Part of a small language model's weights.
Size: 9 layers, 50.8M parameters.
Architecture: LayerNorm before each block, learned positions.
Each number is 128 + 24 x the weight over its row's rms, rounded and kept within 0 to 255. Layers, rows and columns count from 0. Numbers have three digits each. The size before them is the row's rms in percent of the matrix's.

# layer 2 MLP down, 512x2048, rms 0.0447, rows 0-50, columns 1536-1663
104:133124160120112106103117125169130132130123108126127140176155111117091134132075124121140081155126136115055145125121121153140149112075157079132091099107097105115186144123111118133136103089112132112111147092124173133133164130074109138119138086083128115111125154127147095139119118084135072105133084097105110116084063137127097161146135085131158120121126088133097158185136128104159131109149
102:127117112232117139128137120151144132152157089132130171127138103146139158142103130083120128123144126134143132120050145141126140151138094120109148169095101099098130145142133122170144126130096131124124122146176161139112159096167128071178176137135127138181147134142150132121117098099102197126084126168112120101180115090099143115156136114148121120167117124145143138161125081094115139100157
097:154132085129151147140123132105133082155134122131096137103134144127135167133137175146126108161150124125099089113124113150159132100112121143159143129134094121061126138136131153116111099167099127138171153142144156162169127115112095142151186175131120128152128168111135146085114145142120153125119171090141105131119132127115105127129161128145144135143077123115122098132104141131122100133128
107:124140106154123134098159114106145135117129117172108108149141117134181127132142120120124116132122174107141105107158115131145120095146140123117156133110141113170174161171146095128094167090169132157160146155159105111090171133116154098175156171135125098127100159115114157152111174120133098141138121135121155135101135091122107158145123121106119097141149142130149157109115143135153120125099
090:101146135143136122107119109177132165173124116127162108131133124157116142182129110127132144169154141103095071115173101096132120141124163139099107173140141152144082085138159123111095118136141164126106139153120105103144111098145139150127108124131126091084147139156139135118105112127137123153111125108130125201139090118111101140177132135092159104126128100106150099112110173124111140106119
096:136093167111160181126144114121090138187101125103098130124102156116091090142148141089109126092158145139138059187122146138118137142103144161136095111100130151111135111102170139186154114140141121123156122138105145145160174079130079163103145152106160132183145132151180159104106151118123077167114116168116145136129157145145118163158138180100159159118106149149095145157145189109129117104146
101:123122130160109167129099168167144147162111127103129117133159160143154149141140119148103118111141102084145101103126121122085178122123109166117148117150138116111118136146088083149146120099151134139092127140107123125157150123120083113125100083141171094130103105151064092136118140120139152133106159112118104145108175117137113115140125079144106135099123128128157146124118084099116149157152
100:121090150157145153080160129126145118114133110152103115130112107092183112151171159134104140178169105070102133149135100136116139146089152144110127134098137088153158175111183101139114117145076124139142124156106133111160143072153108158146092141121172111121132100150121129097136129103086176114117122126127117119142104123138126111120129125148138148167150153135164157127135122129129137150102
102:138152110137100132143144174168173127152132131127172121148098083150141174128082118106143167108095147137171106146154145116148127120122129113075140155143122140099144126142146149097135107144124073079123120166099135119120130145106119136158113124159105074106117147131132183137112096082175162113142160095165115175114050145091119131125140146142138141114147123121106094134123101094134121124121
094:134124128134152122091120097141086145124129134151143112130155156122091119131096119160137103144138150156095088123148133100113152094123130123185161144146137119153150116108135115163120133128149108084169069123124113111108153110113113179109092131156118148119132178102139088082119110106127088117102149135114147099163150113143125152115110125140055092083164112110117129074116127100164125141136
095:116133137156123083123115108150115132118093088100091113131129100125094168153091127157127138121119145098139129161107117107117128131125106172151129094113122096118120139132124112195123106135166114129141131144149171120134143152059109157122094146107093137105095111139148146102115100136158085114122129119116132119135131123073120144144134109058140144091092130122117109149146139143126103124147
101:130079120144101122138098143143092123113116133108109109102168186126114146094140154112122104126117072161134160153165143110128130132152103162110158155109116167137107137141118112105132148145084168135109104122096089145129109193102126144107118135109154090150116131133137147108127124110099110058138106099095105108101078175138113147123128081145126154153174118119117128081135135120149093088158
105:155097181160104100186121143110129111135107138086125117156143121081148111147122154098084157106117114168129146124112115101114130105126184123118157077079136113100133108114164190129092150135131073114154132160124149133148127105108109116149170044124160163145181144147156150114112115131146084127130144125130130090124150090074122148131128147117079136133083131141171111131158101106142116136097
100:176167162120139154144103121141148132121109135129078108144129080115132112149128149134162148125122149142142150135131094145137161108099107183151129148166151109174109112111153159106114154130182157136138162108095095108136111115125116079063183166162105125130093178122151117102136134114099137143141116138145160153137127116124113103142107114128119124089153147129157130120116095155107153113160
100:102150130129128102173161105135166157114174193152083107126125105127109111128128107107120128134092128101092132143100123112064123155169114137139144149152177123123117154120133117155091121093130144155086100130136141138123183165122096146166118143157136116170108081100137124161147136120138075122127100154117116118132107099116157100138158149122180139107153118138111107141099106144105108127131
102:113157125084083148079140123123080087178123127124167146126078121170149162148180100145108126122147133130132148150128170140175123087100138146125168123120141098144157137153161165149138173124109161116122106136132121118137153166152131072186110179169164129143151108153099114128108091136122155130101115122149124112100143129120152054128183121156113105120101110089138091120149124141147129127146
100:127159122112128161113108112163139091122119142132093125118117112132133108118161152145099087131178089123145116138127140100164138149114108135109137177137146160148113094106133111149125130147134159154162147109121131161089084106113133145146124147182131142129153158089095115174118143145141137160130122140151114116145050107139103117091140156145132110112121118148099133142099136174129111162130
101:113141150128162167131158111137123126159129151137133160130117114152130104135163161138110154117114121115123130114114138142085098141165153110124146124136090131106127103098138132154161122124080087138159162139101155166170132091148111116120117085186145080128125126186085135110143154092107107143118178123105086143140132155135159161142145121148125075128127095089151126125129116157156131129096
100:149141132139167104098137144136145096150145106134096137142099127109127131102171136148096142150155082137111137071141132135138131107147175147129152117107077084140120096165131174103141135077155148123144116160150122146136169130111135151133125157102099111100102107101123158160131128142145083096102110121156127144099130090130125166151127118097154138139150120107127162124153149105150146121115
095:105122152157139142147147132131144168087137127088116156129113096110151135141136120138137146136139125154164098138103119135150131114097192075137101123099106129114108170128158097136135154146117121146166102131133138129116162128120114122129148111084140110116120092181142108082111127140140153139134163170109137139091171140144099098134119095163168114128139104120114141126145156117064101137147
102:152167142101166108123152097147157157093121160141143147161114129121096148142116088145121068139121104145155129128133128116140127125110148128123156099077145113115168132093123102148128112101132126073118129136117113137116141144145119160184145134125113149115158148144147131092131114162141158154153158094159149161132089138119095131091112139149097107128114165110079145203103122118133134098150
101:149144152130108124149133103132119114097113116128150086113134169120155136081157123120141139126125140119173129092142144152153129116134122102100139105148137090142085168153173079112122122132119134052136128119131170124172145134099091107095121105162184101081163138131141131088184135128146144138111155134164130109082078086144136156148158135132104121181148103114129130140137120119170160111104
105:132173103139149120161099103091109126152123108089065165100148091135173125126112101132161113120122089087117150156117130101100129139113089121116132144146121097137142115133136114108128106151107072121113104107168180167118108162127117102120159128102126105083122107133117130149131107155138147148129115117077104100114143114140147138109148145057131133123140106121112139123130119128117096187147
105:101177084137123133112150103163108118179194149138132131100137086101074129139103147105124149136125098101152156124133127125154108149183146125135178088112133137127098132117153146166115077105158152142141129167117082141143136100124171102165142150131101138097131189136128116156140122123141126140120147129141139154161135153138119116141139124165146148117105110106146154157119118157160150154110
103:128149167158121090097115117117106125116115169136138123138147145163142167146120089107163129084116157096098125108150121145162111123154148101122198150148128129139135138140100106151119125134109140147137140099111151111140108163140088128104161131140124095124095123115102159132158140110141142131124153130161148122071149120103100114176145130164141111126129101144120118092170103135131132148153
098:137143130109105129112105118131102159172176130148114159119167148123152076130115130162129141157130158128150119151142168131111111124122138155129128135139124160175144141122156119135139123052147068160119111124108113143125103123135159105125123146193124116119112087123152099083089127140114164162126117067106128158121168105135144163153108092150121160160129111120110117112140115149107110087187
099:154104105142098118147105117154156132102128125108131120147141093128126149122112113139133052172131128118129122159137129114135136125130164116124111147141152102134146140113130126121113098127112109154147142129110105148146133130135092157156146125146112137135113119126123122119161111123150141170159139091146123084139136165142141091088162118124119093125102163144141070135103113136125123130131
098:110103154132090121150128108145139095121137122109107123098120109158129098104128097174149122151134158169125140147163109155123158099120098138121128153126148138096105140161105140155101115098103141113124084095088149157110113124108149125154114174123155145128103136129138115105100144143137133109145166152127122137133140124131138133130077170173138108113126089115158166145176096147084139139117
099:152141125111187152113112143129117136119169127135111084117144130166104139107175131151125135134119133115129128132096141161158164156114123080150102147132151127100149107119083108085100101116144088158096137105115106172134093120106098079104169077183133148145099164133107166177152155115145146106114144127156154143210136125143119142138119137112131161154115145144122137126134105105106098131127
097:140141131171147086102084141116118128121147212155136120110124112148150149136130130079068125140127116145126101116128097146147143140142144136127117123106054131151124100144133111124133121122160104104143148135106139145116157171100119148099087102128124100112118113090154149094114127101123100103119103100122153120102122136118144094103156142158140102135092147125137124159114149141123099125124
106:162153135144118125137128098132087172089075113124106091139126099153155124172101112129127097137121108149124156140144110103069110155130156135113124124104128084100121144165102129129076126123135139139125151119110131103115185129136113106107100150124100159076169162124132139118090116153132098142116159109120139180122148100116153105093133118178078148092157135075096116110104107118148128114175
109:156126109131145138150149088084130163118100106131095071151120090137104119133142147101114144088131150129146134104103119160151143160145124121133133137115115126125087088159136185115162056120134125146133127131143119135135132144149128110158081089145107144057113169139104093160159118107126146173128195113130119124128096147151128163137144147107149122134106111113113153145121108105080138113141
103:104120112154119140126173115103138096129119159142170163124187160154149132145107124144099129134126123197131132119115146111106071160125116107148114125163160079090125115141135111119117130128142095103141149156159122146103031152162119175169128152148177099136108128141147081132153116144159135095155151134149096125111119127128152164152110119141120089184131100109104110093160124120153177129101
095:138108083111121125117118112145147149135100081153168140147111118169114134129113097115105099152108152135143130149158156127112118157110159139083130121139146099197123120120161136128164132116193105175109144128167159165136117142131138116079150156127157132155132117114156152098094129123107092149095113133114142116115134156128107127110109121115109146160141131136142131082148136156157128099165
103:133102121115143128142135154132135139152088155109146142102165119130124118130123130155138099200088111114119126094126146154131130148078110140108105147153167133110101138109086134140101136132080147094145132133187125120121156141126138123122117142143158123147104133108133088100116120132116136103127160099138142123130156134165100163111109133142115135156164150118135188126073114126107121189146
095:146133127131157124090189108135106155119103123127129142133174187107127157123111121114138114128143085159106141134100115175149129102140121109105090118102105117082177135122108182114156116123179196110176173126094117153115112131112101097114142120123166142121134142141133156107125135151135081124112114125132111099100120156135133150147129139122127119131135128129084146111142112123130097135140
101:123119107140137128154129116110134111130131153126127174124116125142165115139148138089141104176136145124097130126096096124083140066174112161131092120149084146138098133152166133114141128174124150136130134143174170161158150128124123140097112120136120106122097123129143105120106121112154055137128133107112075130095157158111138097178138144117118130094142126140118152172121131144118116115133
104:090107109162133139107138115139120123106119121122076162078118136106108105110173113107090134133168099102142128160095166139120117115111083156113155112114119107173117115156157078106174098113128117140150153166135124119120100158119110100152146111163112096108120118088126121104137162160099103110123152129159135125163105125149163159119158150143092126137102100148189147107150142103125149146132
102:105136114138135132123091076146151123132117129153138131090148128098159126114121132172122147148141133120129115103113131125149117125124123164132125129101144123146147103123116109111131120154132117112119078129152126104128119124147158126118114090141107130174146139187132115117155090111166114108125107111120111135140146157151114135105130148076122126145126115147151110115137115173140133120115
097:111088182135139157130126175164140150118117158143108157138109149094129156116127173127113131092104140105117107134137118112127145119114131104125167123092126152143137110148142149121143129163115158120154183127102139159186127090092143099127082117154132147149108093141155105125152118155128096099139165093078148143134125093112151108122089137124136149110117105130157122130134116098095067133123
097:161101150161127150123143150110165125139135135155119140150116128152177115134140092169106126150180129139136140144122102088143091133113143135157125111129134128146146067110134125166099167120089145125129144111135139161137136165134158087138156156125122103145101095087110123132145093167119120148146088128127136159146156084131155096150122116147103155130115150140091128113105147143166141135107
099:137143150135085144104160156144153126119138083137134113100125132107145164099105112113127106133127164161160144119141094182137167128123142150095107118108090118062131132121088123140152112111148151152131159106097143130151124099127130115114112158091173149115121134113142132116128096100158142119096123141150120123189081073140131146118137132120134111144162141139143122152162108124123121132124
102:095109097114160166074097120135116122143106080127148119122118128110133108090171147155149159152121130108114166121126164113129105158158084087108078103116108054035123106142169144108090127102129087159073124157117181124126167155120197102124129127125094145162099133116134129129128080182084208134136128127123121103205130121156135103114131105160152098162105096086142118093134148134124110141069
098:102079148094131169117109105098137107128141095114117153149108125126137126142130115116095111132171156147183134155112105103096128123115080179122088097113118185132098146102140102099137126153117171129103099132126101100102135114134108162127110124114126107140135089089104198155091114128136135130121113125141099141110124080160141098120137100138110168128142140153137113163119115130131135134161
098:110138104145144147078118101140160131119169102100091123111163139110121129130097122145106149141119090117108144141151136079129116090125129153128121115127103119121129096114165112132129131106136076128119144118103162143130120171186138105171148096133058130128166096103099155094160126149155131174155122147117132105135162097105133141138065114128127091165139116141147076156151082076085087114169
108:190126122095122136116121101132109171081141165157159127143081099115104132107146108121151170123096100136133154148102129176088158098153146164141151140103108161130128129100133152124147053111127125120135138120142113096126127119211066140173149116140103148125139129122123132136124154137158129140113134101150152145121092098116111101110093129115136099126135157123158164137111115136111135112110
098:153124131135143099145102124151127123118119134118124086126112129096072172136113094146139114134163084132155119090157145143126127069168148115123137116151179134141153108132118124089122096153090129138129102134125146119157104117134127109123119158095139102179138100124113111079141123128147157106122110110173155125142138123097137107128130151138139142134158129105155109103127142109117138096159
102:119122111134135153122135106134138107137158181125127102112104173119162124120109147142154126159111114144182162111089143136141094121152150145163117112119189159135143163095114110133139148131119141171160124095127114153118130177136104120118090175115103130113142156087135155145113124117157112125139121107167120162115138120129180130070101095120127136132141116165140120150137109112145093123108
097:156111098179116107144140133130122167140146142131152103146101118128158100112135130101084163163136160118137114189136089099168149109162125178172158122125140143114141069101166132138109076132145109159157087122165080072164124110144129146136127143151152131121146125110123131121137099100137117139118096080132126165097146114157149142125092149141111119138105108123117144116164127164125140191118
097:127125126154118135138093104148104125141120128160103071142121074152141128131156142162136115139112152158129090130143121122108125168168143107113114146153159116187154130147117144109134090097134094133136121119117135121109158127151148110148129115151151139154148103129136133142127135156163131085150145164148135125118089158124156154086159092137135141163142112124126110124102113147121175130067
100:164142139116136091136148107132128127121086108115121158141141118118097135138115120119167131155095170127143140161167079137114159101152095148162104114093088130167098104090113091112111167119128085118091148099173126127095143114099104147155138128134165178133127121123163144111108111144125108094127162119148136109131172159146107102130154140143123136110120142133115074101116109147104167126106